{
  "num_hidden_layers": 14,
  "hidden_size": 64,
  "num_attention_heads": 2,
  "num_key_value_heads": 2,
  "head_dim": 32,
  "intermediate_size": 256,
  "vocab_size": 2048,
  "hidden_act": "tanh_gelu",
  "norm": "layernorm",
  "norm_place": "pre",
  "norm_eps": 1e-06,
  "positions": "learned",
  "qk_norm": false,
  "attn_scale": 0.177,
  "bias": "all",
  "tie_word_embeddings": true,
  "parallel_block": false,
  "init": "trunc",
  "init_std_qkv": 0.0625,
  "init_std_o": 0.0118,
  "init_std_up": 0.0625,
  "init_std_down": 0.0118,
  "optimizer": "soap_variant",
  "learning_rate": 0.00784,
  "lr_mult_up": 0.759,
  "beta1": 0.95,
  "beta2": 0.95,
  "lr_head": 0.0114,
  "max_grad_norm": 1.0,
  "warmup_steps": 200,
  "schedule": "wsd",
  "decay_fraction": 0.415,
  "decay_shape": "linear",
  "final_lr_fraction": 0.0,
  "batch_tokens": [32768, 65536, 98304],
  "max_seq_len": 256,
  "doc_mask": true,
  "train_tokens": 128500000,
  "max_steps": 2161,
  "dataset": "wikipedia_en"
}
Each number is 128 + 24 x the weight over its row's rms, rounded and kept within 0 to 255. Layers, rows and columns count from 0. The size above them is the row's rms in percent of the matrix's.

# layer 7 MLP down (transposed), 256x64, rms 0.203, rows 31-83, columns 0-63
size [121  92 103  88  96 105  93  99  97  94  91  95  92  97  77 101  80  87 126 106  94 104  99  84 101  95  93  96  91 116  98 103 115 110  92 130  85 101  98  93  92 107  93  95  84  90 110  84  91 105  90 114 105]
[[145 123 128 119 116 154 132 133 136 123 162  93 126 124 172 155  88 102 140 110 159 151 152 106 104 100 140 122 122 127 116  86 125 108 150 139 201 129 156 166 147 124 108 114 102 127  89 131 137 111 134 130 153 110 155 134 112 120 189 133 133 149  96  81]
 [104 155 135 154 150 125 146 137 107 171 134 137 133 140 131 134 104 137 122 152 107 135 163  80 101 173 142 157 130 139 115  86 148 202 105 132 143 136 141 126 117 156  93 133 139 153 116  96 107  67 111 114 130 140  94 144 108 147 107 110 102 140 140 151]
 [ 68 135 140 103 193  84  93 148 126 128 118 179 117 142 104 129 134 105 156 150 127 122 108 175 123 116 144 134 141 123 144 103 136 113 102 113 132 102 148 160 134 105 150 164 150 122 117 130 115 115 127 108 139 150 137 132 128  71 171 136 146  91 141 142]
 [117 127 111 154 128 111 158 146 116 121  98 151 133 112 126 100 153 126 110 150 122 139 155 113 199 149 113  93 135 140 154 104 121  99 132 128 122 148 144 155  96 193  88  89  89 136 124 180 119 119 106  80 126 139 127 129 120 115 101 112 150 125 156 130]
 [148 109 159 141 166 145 144 145 158 148 139 180 139 142 180 119 119 175 162 143 132 172  96 162 134 113 131 131 140 128 123 119 121 135 120 100 134 106 191 138  95 142 104 161 109 127 124 150 128  89 173 120 118 117 148 123 112 140 156 130 122 135  80 117]
 [129 108 116 131 121 117 129 161 135 148 126 125 149 141 142 130 104 141 129  83  95 108 100  83 123 121 135 165 134 151 101 165 131 142 142 138 132 189  66 110 121 113 174 110 120 129 152 114 140  94 134 110  92 143 187 133 141 120 140 160 115  82 143 121]
 [ 98 141 104  95 142  78 147 117 112 115 153 125 110  74 117 149 136 125 135 139 143 122 110 137 100 123 116 166 102 118 117 161 140  84 114 117 162  96 123 110 134 153 134  65 128 156 169 122 130 132 118  91 126 113 105 147 126 127  82 161 159 131  90 151]
 [122 128 124 127 134 154 144 136 101 132 143 166 100 118  58 147 139 111  87 149 129 148 129 119 129 162 119 123 124 160 168 116 150 152  87 138 145 154 135 133 131 157 139 144  64 161 118 105 143 107  79 117 129 104 109 107 167 138 131 137 140 107 174 141]
 [104  83 158 141 130 102 128 107 153 118 111 125 144 119 113 168 114 165 140 166 141 146 166  87 139 135 161 120  97 146 106 134  84 119 163 130 124 100 125 172  71 149  85 149 111 130 131 114 135 106  97 148 122 125 145  85 109 133 102 129 133 120 155 106]
 [123 151 108 139  85 124 115  83  98 111 133 128 101 104 122  92 112 146 101 135 123 118 141  70 139 165 134 166 107 124 100  98 118 147 160 103 111  93 117 138  94 121 138 152 119 126 128 148  96 123 136 120 105 100 121 125 175 121 127  94  55 132 113 130]
 [129 110  86 149 139 156 120 143 114 189  81 116 133 113 135 138 130 118 138 130 113 100 117 111 147 112 144 108 129 165 105  94 117 135 154 128  84 181 145 120 172 155 159 133 137 102 100 136 144  75 156 107  84 130 146 140 136 110 146 154 138 111  99 138]
 [140 104 132  87 112 163 105 115 131 152 142 132 138 107 126 144 160 178 124 170 114 144 149 131 113 159 109 112 131 133 163 174 121 135 157 149 164 140 144 157 124 140 180  83 111 142 131 154 120 107  87 141 132  88 139 128 191 125 132 130 155 105 136 125]
 [106 135 170 134 158 116 146 132 135 128 113 151 156  99 159 115  94 150 146 160 152 178 123 103 131 147 124 142 179 117 112 117 119 134 167 111 125 137  85 120 124 113  76 143 139 108 102  85 128 121 134 146  91 135 130 175  92 113 106 105 147 170 118 117]
 [ 85 142 168 104 132 133  92 140 157 140 130 115 114 135 150 125  83 118 159 113 105 137 121 144 113 125 150 153 120 113 131 130  97 121 122 108 152 178  87 114 162 173 130 138 126 130 105 137 152 136 184  94 128 146 140  87 125 153 150 178 119  93 107 154]
 [140 124  91 147 160 163 160 127 138  72 154 133 134 161 126 170 111 140 113 119 110 161 160 143 141 156 154  94 119 166 120 163 140 122 127 148  93 106  95 153 131 113 128 169 119 107 131 134 134 150 141 148 138 113 144 111 105  88 125  95 180 102 156 138]
 [143 128 152 137 136 131 142 123 139 152 118 138 141 126 158 151 140 145 174 131 171 157 155 108 108 146 117 141 153 121 144 124 152 132 142 123 141 182 189 112 126 111 116 136 125  79 166 119 180 117 117 105 115 159  80 169 142 165 154 158 141 149 138 119]
 [131 122 183 113 116 126 152 138 104 137  95 125 149 163 133 132  94 135 136 115  93 123 107 137 149 124 170 133 172 125 166 139 106 109 104 145 130 177 103 122 135 112 149 169 149 144 131  73 147  98 136 130 161 135 181 109 111 154 101 118 151 117  92 138]
 [101 103 112 117 162 103 153 104 148 181 132  97 120 136 127 149 121 144 112 160 121 136 110 129 140 106 180  73 122 119 107 148 131 135 135 142 120 119 101 153 112  97 121 103 157 120 151 108  83  73 159 105 134 138 178 145 119 164 101 137 139 107 118 143]
 [120 189 125  76  95 152 119 156 146 120 187 126 125 149 126 124 166  92 149 127 137  76 133 165 119 114 118 128 146 147 175 132 102 111  84 123 125 143 113 114 162 144 167 130 132 163 129 128 112 145 155 145 132 131 124 125 143  99 147 125 160 151 113 117]
 [147 140 126 138 100 121 142 136  58 126 109 122 132 129 109 134 133 108 113 153 149 129 132 173 109 183 169 115 135 158 126 161 151 130 130 127 127 136 131 127 110 145 110 106 146  75  82 167 124 173 118 108 174 154 105 166 111 130 136 167 130 141 121 137]
 [132 121 182 137 130 134 166 148 126 135 150 138 120 131 184 130 128 108 116 151 148  96 144 134 182 102 180 176 149 147 136 133 130 137 152 135 132 157 136 172 110 133 161  93 120 118 149 107 115 116 114 103 138 166 129 102 122 148 171 125 163 116 165 138]
 [174 112 116 138 134 144 146 139 123 118 127  99 140 120 123 113  94 166 135 109 202 145 138 121  94 109 124 131 104 134 128 119 141 133 129 129 170  81 105 130  86 147 134 107  94 120 199 119  97  95 135 145 117 110 108 101 147 132 148 105 144 168 128 139]
 [110 114 104 144 100 160 141 156 103 118 163 121  82 111 126 152  88 163 191 136 140 139 149  95 103 154 155 147 141 143 139 157 116 117 142 111 165 102 146 103 147 133 153 132 104 147 133 149 144 120 102  74 138 119 135  85 144 121 146 138 172 107 142 124]
 [125 120 139 106 116 101 198 137 131 127 112 119  90 116  95 118 133 111 105 123 134 150 118 193 175  96 141 131  97 115 127 117 137 158 106 133 104 126 112 124 122 146 147 104 116 103 124 137  96  92 107 123 169  97 136 153  95 102 131  69 121 128 123 155]
 [120 133 100 144  96 133 142 104 138 183 130 104 139 103 114 121 135 133 104  73  96 143 174 128 138 135 134 105 117  89 124 157 118 147 117  81 121 147 158 121 133 114 149 128 115 120 136 108 136  92 141 115  84  78 110 125 130 178 148 147  77 102 104 128]
 [139 114 145 124 130  83 140 142  97 160 148  99 131 157 168  77 155 133 138 178 156 127 145 127 191 110 133 129 118 135 101 123 123 135 136  95 142 135 117 144 143 132 121  88 133 142 137 189 134 122 138 138 135 119 173 144  91 152 167  91 120 150 128 126]
 [125  95 120 132  91  93 110 122 100 123 159  89 101 124 151 101 135 107 124 132 120 152 152 114 155  65 142 153 135 137 128 143 132  81 113  88 131 113  92  87 149  98 151 130 118 129 131 135 111 115 124  89 162 107 136 122 146 124  97 113 148  95  81  90]
 [123 124 147 133 102 181 137 172 141  96 114  97 129 109 134 138 188 131 112 139 138 162 115 146 138 115 112 176 105  82 104 160 125 102 156 128 170 144 147 135 177  88 125 158 116 161 133 107  99 150 122 154 133 152 123 156 145 112 129 149 124 111 127 129]
 [184 103 119  83  88 104 108 150 113 136 129  97 123 110 109 140  90 100 120 117  86 114 120 107  85 108 136 118  83 187 129 154  89  99 149 140 111 107 116 145 150 136 125 140 179 121 127 134 153 147 106 110 104 119 157 142 121 153 127 133 128 127 139 151]
 [136 125 138 152 147 124 130 142 107 137 109 166 119 133 159 124 145  98 156 140  95 130 155 175 172 105  98 173 109 116 162 131 104  94 111  65 138 107 109 111 105 144  83 117 142 134 152 172 149 137 115 114 143 110 108 107 128 101 129 137 160 105 130  92]
 [121 156 116  90 152 119 143 135 136 138  52 108 148 152 154 148  88 153 155 122 119  85 117 136 118 135 185 128 152 189 104 138 141  77 129 119 132 109 113 147 124 144 151 123 129 126 115 116 162 110  96 107 128 125 151 128 165 137 133 118 157 113 114 107]
 [131 137 115 130 151 164 100  95 121  98 135 134 170 136 131 150 148  90 163 106 122 126 131 100 140 173 104 173 157 137 121  80 128  66 126 129  84 148  94 143 128 167 140 126 143 116 162 136 142  99 114 119 124 165  97 153 112 119 131 131 146 158 148 135]
 [113 126 124 125 126 106 111  95 135 130 110 125 117 150 146 139 138  89 134 131 148 106 117 164 151 127 173 177 134 129 156 142 136  92 108 124 153 106 144 178 141 141 168 128 124 142 154 167 148 196  93 150 146 166 144 125 136 122 155 125 131  67 135 127]
 [156 165 138 116 143  79 149 132  85  85 154 116 118 162 123 111 135  97 105 164 166 140 123 127 146 147 125 120 128 141 135 116 123 162 131 137 132 117  87 164  79 127  90 136 145 133 131 143 105 133 119 178 133 138 114 132 150  95 125  68 167 135 139 153]
 [140 110 132 133 151 147 188  93  86 173 140 107 135 109 136 147 127 161 134 159 127  98 114 145 128 157 143 108 122 160  99 124 151 135 111 133 122 127 142 175 167 170 151 113 168 132 101 132 141 119 166 147 125 118 150 145 155 156 114 132 104 167  95 160]
 [120 121 134 151 123 151 115 106  52 140 108 138 109 115 131 108 129 127 133 159 103 139 140 130  92 177  80 102 144 109 144 107 112  98 114 115 102  87 138  80 124  81 102 146 119 133 138 167 138 126  89 128 107 122 112 118 148 157  80 128 113 113 127 113]
 [117 119 135 127  88 156  90 113 140  68  98 107 129 147 126 144 137 150 143  66  72 132 164  90 156  77 128 129 127 150 105 162 124 122 128 147 127 117 129 125 126 152 115 112 116 153 137  99 114 119  96 139 140 146 110  88 111 151 104 116 142 135  87 120]
 [147 130 144 116 146 127 119 160 122 172 170 135 115 130 154  96  99 127 127 103  51 155 118 143 127 120 158 133 112 162 202 139 117 104 129 103 155 106 165 115 122  96 139 168 134 153 145 102 134 151 148 113 146 123 108 109 153 132 132 137 136 154 110 127]
 [122 153 134 125 119  86 132 139 169  50 136  99 114 123 131 136  87 131 131 137 137 107 135 133 121 116 147 120 152  55 121 131 140 133 149 125 153 149 127 157 119 110 152 175 123 125 140 148  67 117 116 134 150 129  86 158 120 105 157 107 144 130 154 137]
 [129 152 120 120 129 123 135 146 146 146  98 121  94 136 105 136 173 113 125 163 134 103 118 127 186 123  99 120 122 163 145 161  88 116 119 136 146  97 155 132  99 166 108 122 133 185 131 123 137 110 132 119 127 135 186 142 181 141 107 162 131 127  85 154]
 [167  62 100  83 135 120 132 141 115 115 107 110 125 108 135 150 116 132 121 144 107 116 136 118 133  89 147 150  70 153 124 165 118 121 150  92  83 127  90 116 114 140 150 139 165 121 143 140 140 164  98 113 110 131 144 135 135 161  91 125 166 107 126  99]
 [ 89 123  60 137 123 170 133 134 118  97 137 125 145 161 106 191  82 110 106 138 148 143 154 113 151 129  91 148 116 127  98 131 158 114 159 118 127 119 125 136 125 165 118 144 137 143 152 113 145 154 145 126 144  75 109 115 142  70 124 138 118 121 134 130]
 [154 125 134 139 125 106 148 134 104 114 140 159 123 131 101 113 104 133 133 119 118 111 137 122  94 164 150 143 117 142 133  88 131 130 109 131  90 136  83 162 154 171 141 165 153 109  82 110 149 118  56 107 147 100 109 104 156 136  87 100 150 141 146 159]
 [161 113 127 153 140 122 133 162 139 122 131 108  61 105 122 143 124 116 147 124 120  99 150 171 136 146 164 136 147 111 163  98 125 109 104 148  97 110 132 146  97 131 117 179  96 131 157 137 150 156 104 135 132 152 128 159 154 186 118 114 117 172 121 157]
 [100 143 143 112 128 135 141 147 156  96 158 120 166 115 133 132 121 139  97 149 124  95 133 123  92 135 125  99 110 163  96 136 137 148 162  89  99 116 100 141  90 122 115 113 133 182 130 147 118 169 106  96 121 124 118 167 178 159  90 158 161 129 123 154]
 [109 114 106 152 121 133 141 100 162  97 122  83 139 134 138 157 131 158 168 156 115 145 143 131  99 133 142 102 105 147 136 167 134 136 137 132 183 119 117 127 168 147 101 123 145 125 177 103  97 142 128 110 124 138 132  89 116 121  93 123 131  48 146 130]
 [130 121 180 142 101 163 117 109 123 132 135 129 119 153 124 110 149 193 138 119 106  93 124 134 148 124 125 148 113 123 147 145 118 170 154 164 131 154 146 120 139 105 209 111 150 126 110 102 135 144 123 175 143 122 155 147 132 169 126 115  98 127 101 101]
 [ 91 113 145 168 109 146 147 133 115 116 116 105 167 137 141 175 117 155 121 125 124 155 137 188 151 172 114 140 138 141 174 127 144 132 117 114 135 135  74 191 112 129 143 154 152 140 130 128 124 116 134 132 132 121 100 107  82 172 129 135 108 125 166 128]
 [152 126 189 148 156  94 116 154 144  98 127 124 106 142  91 102 132  95 151 138 118  93 114 121 148 110 111 162  94 111 108 144 101 149 150 149 132 123 148 120 105 152 108  88 130 134 142 149 136 130 138  98 156  96 146 161 109 108 130  74 123  73 143 112]
 [140  84 168 125 122 166 131 155 121 138 146 128 121 137 129 131  93 163 137  82 136 144 144 182 100 108 119  84 121 130 141 100 119 150 121 147 115 115 146 125  72 100 131 138 169  97 122 137 129 109 164 118 185 118 165 125 113 138 105 123 123 119 115 175]
 [ 90 139 124 123 113 123 137 134 167 111  91  56 162 125 146 149 112 125 152 141 124 155  77 157 114 184 122  88 137 132 127 131 123 141 155 138 111 126  85 135 146 132 128 122 116 113  99  93 118 140 122 156  91 119 135 133 119 145 118  80  80 139 151 137]
 [ 99 155  90 160 141 146 132 102 132 128  94  67 155 105  92 132 129 110 147  94 156 149  94 108 159 112 158 145 141 116 109 150 136 114 144 179 143 100 116 127 133 141 129 148 115 101 154  89 119 157 114 143 136 134 135 147  69 139 162 138 135 149 153 115]
 [114 121 106 101  94 170 120 165 130 117  83 138 154 146 118 121 119 174  95 132 151 132 126 115 117 125  69 136 135 127 167 108 107 139 147  98 106  95  75 144 107 129  98 166 105 150 131 114 126 114 125 119 134 135 121 121 129 138 146  59 138 127  87 136]]
# layer 7 MLP up, 256x64, rms 0.197, rows 32-83, columns 0-63
size [ 88 104  84 110 102 104  96  93  91  96 115 106  99  76  99  85  81 111 111  94 105 102  86  80 100  82 108 108 109 102 106 105 115  91 109 112 106 109 109  89 105  98  88 104 103 115  70  93 103  92 107 105]
[[138 116 121  79  78 174 111 143 132 130  96 161 123 127 105 134 111 166 134 112 109 133 118 132 107  87  80  84 139 127 182 141 176  96 142 151 123 136 163  95 113 120 122  95 108 144 119 106 144 103 160 127 113 125 121 121 140 107 140 115 122 137 127  86]
 [114 135 150 141 102 146 112 140 124 119 150 129 150 143 164 137 133 145 110 178 100 116 168 128 113  76 126 138 130 109 130 148 111 137 117 123 103 127 124 101 150  63 135 101 128 151 111 133 111 148  85 108 134 179 114  92 121 173 127 188 160 133 151 136]
 [129 151 145 122 150 173 131 129 175 129 154 108 156 153 113 146 139 146 126 131 153  74  94 112 101 132 161 164 114 121 148 118 168 159 142 114 153  92 112 113 159  67 141 143 136  75 137 119 100 136 115 154 115 116 127 140 126 146 149 105  88 109 118 121]
 [164 164 130  90 111 114 106 122  98 115 117 119 138 122  82 120 117 123 142 138 121 130 178 158 154 150 101 152 156 122 127 139 164 127 137 134 105 138  74 116 157 117 117 123 140  74 123 109 122 103 133  84 174 161 107 102 121 117  74 110 137 103 134 141]
 [152 140 145 143 120 113 134 154 128 139 156 111 139 134 157 162 173 109 124 152 160 162 119 136 121 121 180 100  93 112 101 126 136 152 160 116 123 127 149 129 160  97 112 122 153  87 138 117 122 143 108 146 182  98  73 106 137 153 139  72 128 157 124 126]
 [129 139  47  97 103 143 121 131 124 141 119 146 107 144 116 141 123 137 102 126 153 118 133  96 137 114 121 130 155 104 133 158 148 136 124 146 118  65 119 138 125 124 115 173 103  90 103 127 108 137 149 185 151  99 144 128 121 102  91 125  97 102 169 152]
 [117 133 116 154 115 117 159 134 120 117 109 135 168 135 145 133 148 142 141 147 113 143  81 137 125 110 150 136 129 116 143 136  86 146 124 152  97 117  81 102 170 109 123 140  80 114 185 151 106 154  94 132 138 128 186 126 122 118 114 188 144  87 126 118]
 [124 134 168 106 123 123 124 157 134 115 128 157 107 141 128 138 180 150 131 143 179 153  93 128 169 119 111 128 146 125 112 146 110 101 155 179 168 125 147 126 166 114 148 122 181 149 136 146 121  94 144 133 128 168 131 131 168 132 168 158 122 120  95  99]
 [119 102 162 104 151 137 119 170 129 122 129 159 130  93 103 135 158 111 150 119 106 140  75 139 125 134 137 106 175 116  96 120 127 113 124 161 124 143 122 116 157 163 146 114 117 140 150 125 149 112  93  84 150 152 124 140  64  85 154 112 145 125 111  82]
 [146 151 151 141  83  92 173 135 151  89 182 120 116 131 113 101 110 132  37 128 142 117 145 140 122 138 126 117 159 117 109 146 144  86 139 108 153 110 152 129  99 115  97  94 115 118 113 145 163 124 125 123 135 112 130 171 118 140 133 121 114 142 131 110]
 [167 147 135 160 122 118 101 137  91 127 141 152 112 126 148 105 165  90 129 150 131 131 153 136 171 126 147 183 148 103 143 109 142 129 125 169 126  98 144 104 108 116 141 178 135 123 150  91 121 121 149  80 173  98 115 143  78 128 145 123 123 108 146 153]
 [148 136  97 103  99 130  80 104 103 136 138  62 155 133 123 113 138 160 137 134 137 142 121 144 124 108 105 151 105 135 109 123  94 151 166 120 143  86 113 146 131  91 122 136 158 128 153 103 120 154 135 112 159  95 116  62 133 116 116 138 119  86 166 120]
 [147 135 127 115 101 145 114 156 137  90 183 154 147 167 141  69 115 159 137 150 157 105 153 105  83 117 143 148 141 135 132 152 117 124 118 110 110 108 153 144 126  88  82 141 126 172 124 122 149 147 109 181 133 123 117 119 145 114 123 116 128 145 177 117]
 [151 140 152 120  98  84  89 130 112 161 116 143 138 118 121  87 144 106  99 147 128 102  84 121 119 126 110 126 108 101 121  69 120 142 132 103 176 143 157 108 127 122 163 103 127 175 112  83 141 118 136 126 122 174  97 144 151 147 130 158 128 142  94 128]
 [118 137 139 137 124 121 103 123 113 182 152 128 116 112 103 143 145  99 152 102 125 141 129 137 143 123 115 109 141 194  81 117  94  92 150 101 142 116  79 103 109 134 140 147 119 121  74 110 157  93  89  93 138 137 150 172 129 112  97 133 133 107 139 119]
 [125 134 138 112 129 148  94  73 151 117  94 133 145 174 146 117 109 111 118  93 113 140 149 112  84 156  99 120 116 133 122 183 179 127 100 110 150 163 149 139 159 104 121 124 129 143 130 132 122 132 118 141 133  98  72 124 121 117 163 140  99 149 175 128]
 [143 179 133 158  90 135 146 154 113 126 129 132  86 148 135 105 131 122 151  99 186 118 111 125 134 130  81 149 100 145 147 135 102 166 120 100 129 127 111 102 153 157  90 142  74 101 149 142 141 141 165 157 106 172 123 119 142 123 158 115 118 143 116 123]
 [115 122  84 162 140  75 135 153 121 135 152 110 139 105 133  80 146 133  82 147  91 161 117 118  93 151 147 144 139 108 108  95 123 167 154 125 129 128 103 127 137 136 118 143 129 132  89  81 118 112 103 113 128 179 110 133 146 179 106 144 129 157 112 117]
 [167 123 136 109 127 148 135 108 146  75 134 154 101 135 110 156 134 139 119  64 143 143 145 112 128 110 109 177 115  99 124 104 113 179 137 110 160 127 131 152 137 106 154 163  94 144 138 137 103 138 124 173  90 124 130  89 156 135 141 113 132  91 157 107]
 [136 132 110 120 126 135 131 136 127 119 139  90 108 168 173 155 142  99 166  89 139 172 142 136 133 140 141 113  81 106 132 118 134 104 112 113 125  92 147 126 186 143 175 159 110 170 118 127 153 154 117 120 138 127 125  99 167 136  96 136 174 147 113 153]
 [139 118 112 138 104 154 118 136 115 125 115 105 138 160 144 123 184  96 129 130 109 156 105 147 117 147  98 135 134 164 134  56 153  85 136 134 137 104 105 134 137 171 121 120 125 128 156 103 123 137 129 132 163 123 122 173  77 134 110 185 147 117 113  97]
 [123 123 102 143 135 127 135 146 198 101 181 148 173 141 149 160 129 133 120 130 103 147 103  95 132 108 140 133 132 128  62 101 130 120 115 178 146 130 125 148 126 119 133 146  94  86 111  98 105 123 161 156 139 125 112 149 131 119 132 174 114 150 142 134]
 [134 150 114 157 114 129 115 100 135 165 143 146 171 170 166 119 120 164 133 121 158 114 125 114 130 102 110 126 144 170 160 132 131 116 153 122 137  96 151 118 157 132 110 131 147 114 139 107 111 180 163 138 116 148 152  87 118 200 131 164 145 141 144  96]
 [153 152 165 115 160 107  89 123 166 143  88 101 101 136 154 135 141 106 129 153 131 111 103 135 129 122 134 128 138 180  98 122 114 152 136 146 111 101 102 156 133 115 141 108 145 128 122 137 154 153 102 135 117 109 201  83 112  90 120 127 132  99 153 169]
 [121 146 120 149 134 141  73 112 151  99 123 107 126 153  93 197 114 116 132 113 114 115 138 106  63 115 134 112 126 144 131 162 141 161 140  90 107 159 138  93 103 148  98 151 144 127 108 127 126 105 143 172 144 135 145  98 176 119 108 102 133 123 134 122]
 [107 144 112 156 153 141 115 150 164 141 113 171 142 121 135 136 166 130 139 130 122 152 113 123 145 141 100 141 104 133  81 136 117 126 163 156 139 152 142 156 176 168  70 154 160 135 128 123 108 156 127 179 135 151 122 103  91 113 138 116 126 180 114 149]
 [137 136 102 167 145 133 137  94 121 103 190 152 100 143 116 103  96 120 102 126 146 139 146 104  81 165 146 107 163 166 129 143 119 158 108  95 114 127 113 149 156 139 128 162 137 123 127  99 142 119 125 102 120 177 158 131 125 120 133  72 127 162 142 143]
 [122 123  94 125 116 138 145  90 123  90 110  99 106 110 125 155 114 120 133  66 106 135 104 165 134  95 139 141 159 117 138 145 161 135 112 145 163 165 128 138 163 119 126 124  99 109 101 123  89 124 109 117  96 109  93 147  93 114 134  89 117 160 100  80]
 [153 129 140 143 108 139 109 166 136 114 113 101 132 156 112  67 146 146 111 117 130 136 101 122 143 109 136 108 120 166 128 149 126 124  87 123 162  98 130 140 165 121 136 122  58 131 133  79 122 111 155 113 144 154 152 130 118 113 114 120 144  96 139 199]
 [140 159  98 152 113  97 120 176 107 103 131 162 121 151 140 127 181 103 152 177 115 146 113 102 127 133 107 128 121 147 110 117 149 116 124 151 159 135  99 132 117 134 183 111 104  92 156 118 155 137 115 109 142 138 156 114 129 183 102  76 128 135 121 139]
 [147 151 134 129 150 144 133 126 200 127 169 169 111 122 127 151 123 105 107 126 117 110 151  68  98 150 152 161 118 161 140 165 141 126 140 112 115 124 141 111 151 121 149 128 117 151 130 131 105 124  94 146 152 114 102  75 120 188 112  99 138 118 144 130]
 [104 120 106 110 123 131 152 155 104 114 140  91 154 122  92 123 131  50 102 139 130 156 156 155 156 114 124 105 155 146 122 113 129 139 172 101 153 114  81  74 114 127 154 143 114 104 133 122 137 106 136 122 168 106 135 132 126 103  98 163 160 143 116 119]
 [119 110 114 123  95 134  91 104 114  82 109 140 129 119 116 139 133  74 168 125 128 142 135 157 164 131 119 124 155 166 118 120 153 133 134 164 161 133 117 136 160  87 109 114 111  80  89 119 121 130 125 126 127  73 102 157 180 168 125 103 137 118 119 124]
 [168 157 163 145 115 124 126 117 133 104 188 134 106 131 107 119 122 121  63 139 138 155 133 114 146 138 121  92 165 150 143 138 112 119 187 144 103 128 146 138 116 150 106 133  81 139 120 170 122 146 123 141 139  74 136 106  85 152 128 144 120 132 134 149]
 [143 147  86 152  94 137 119 106 115 155 124 117 137 141 126 110 142 123 153 136 117 118 121 132 106 130 115 136  80 109 128 126 116 111 112 167  83 134 144 122 108  55 136 121 103 150 134 147  94 118 137 130 108 162 184  95 172 115 139  88 159  84 122 143]
 [138 133 147  86 119 110 167 147 134 145 161 125 130 122 146 117 118 102  51 164 149  87 100 132 140 126 134 109 113 128 148 106 152 127 122 107 161 117 111 106 141  47 145 121 111 129 148 115 129 121 129 132 120  95 128 188 132 112 141 164 137 127 133 127]
 [125 166 128 101 117 148 164 132 216 106 142 118 166  94 121 184 173 147 119 111 121 127 129 140  95 130 150 114 148  98  87 128 150 125 123 118  73 115 139 120 148 148 169 124 123 108 139 119 133 121 120 120 120 137 115  90 147 126 117 140 127 146 103 119]
 [152 126 103 135 123 156 130 124 155 127 126 128 146 113 136 128 155 147  85 137 130 109 144 126 111 128 125  98 123 153 143 135 163  98 132  59  81 111 136 122 129 130 151 140 139  95 137 104 163 112 117 110  94  93 183 131 161  73 123 161 116  81 106 141]
 [ 97 118 121 136 110 151 149  70 139 118 124  95 127 118 106 115  95 135 113 104 133 149 105 157 130 142 134 117 138 110 125  62 152 159 107 142 144 160 130 158 143  88 105 123 132 119  82 101 110 129 155 150 113 145 121 115 107 102 113 118 115 146  85  62]
 [133 157 137 141 178 162 142 128 158 143 140 113 128 114  95 100 121 131 117 141 130 153 113 169  87 131 113 172 145  97 109 107 158 128  79 159 139  93 172 125 157 111 113 128 123 153 129 146 138  73 133 129 159 128 117 100 126 107 145 122  77 144 110 157]
 [162 119  92 101 101 150 110 132 141 123 128  37 105 126 105 136 122 143 133 129  93 118 108 130 169  98 165 114 118 129 129  86 135  77 130 142 136  99 140 129 123 139 115 133 147 160 134 121 139 121 122 177 144 137 140 117 124  91  96 129 164  89 118 143]
 [161 134 132 143 144 105  99 145 140 156 133 120 115 130 135 199 164 131 110 142 126 164 116 141 132 111 131 116 150 153 129 134 132  95 116 100 181 112 176 136 104 112 145 147  76 163 165 107 158  91 167 137 132 144 115 118 131 121 141 127 113 163  96 153]
 [118 107  84 125 150 153 138 142 159  96 120 132 117 136 102 178 162 124 163 109 178 111 119 145 145 118 174  96 148 126 124 139 137 119 157 130  89 120  96 114 108 142  85 128 139 151 158 119 134 107 134 141 118 105 159 128 142  99 137 135 177 112 121  69]
 [134  84 156 129 109 133 122 108 148 160  85 137  86 129  82 102 131 129 138  92  91 127  90 165 143 129 126 128 139 122 121  87 137 126 132 143 126 128 117  85 143 132  97 123 118  99 158 107 143  83 159 140 120 167 145 106 103  92 133 100 118 132 110  74]
 [117 109 113 105 130 124 127 140 145 132 150 107 159 123 165 136 123 136 108 147 165 109 152 129 127 140 100 147 176 109  99 135 181 108 153 128 134  86 126 141 102 117 103 115 122 136 165 153 160 152  86 133 157 131 161 139  98 135  64 131 172 119 123  86]
 [129 136 123 169 129  67 152 133 105 122 126  88 137 149 132 150 168 163 109 141 134 179 136  88 146 140 134 131 106 124 122 125 123 144 164 128 114 114  50 114 130 147 113 131 122 132 135  92 143 110 123 156 154 124 100 137  98 119 145 146 160 110 169 161]
 [111 181 146 183 167 133  93 135 137 132 171 127 122 135 144 158 125 119 116 149 141 108  91 132 157 104  88 127 161 172  98 141 106 128 181 125 109 149 102 118 108 146 175 114 150 163 140 145 134 128 141 157 123 135 146 144 132 161 150 142 155 137 115 140]
 [112 129  88 147 121 104 117  95 157 154 127 121 109 120 151 147 131 151 147 154 125  89 129  73  90 145 124 109 122 143 124 126 155 116 147 111  81 119 140 114 149 127 133 149 144 116 110 118  78 129 105 148 132 161 119 116 139 128  51 172 109 135  80 127]
 [149 116  98 144  90 121 122 137  98 114 154 132 148  93 121 159 156 130 124 100  73  98 105 115 134 141 145 124 109 113 160 142 156 132 179  64 126 152 147 125 115 120 148 160  69 104 161 164 148 121 113 103 130 130 150 128 138 126 132 115 134 168 110 130]
 [102 162 130 116  97 169  97 134  85 122 124 157 126 147 158 149 127 139 142 131 126 137 163  61 146 111 142 171 129  98 145 129 157 161  99  81 103 114 150 106 152 104 121 137 106 104 104 134 165 125 118 118 121 110 120  91 122 105  93 117 158 100 142 128]
 [159 101 110 150 109 126  88 122 130 101 138 128 110 148 158 141 133 136 111 151 108  92 136 130  64 157  97 153 162 119 160 153 138 177 112 128 146 147 124 113 126 108 125 134 136 166 145 157 129 124 165 142 160 157 128 110 153 168 110 108 108  72 102 119]
 [130 138 116 149 128  83 146 120 114 115 152 130  91  80 123 144 132 119  60 167  96 104 125 106 127 170 127 126  90 147 118 107 144 142 173 105 159 149 138 118 128 107  94 110 110 150 136 163 108  89 121 114 111  99 124  88 142  98 126 153 107 141 145 135]]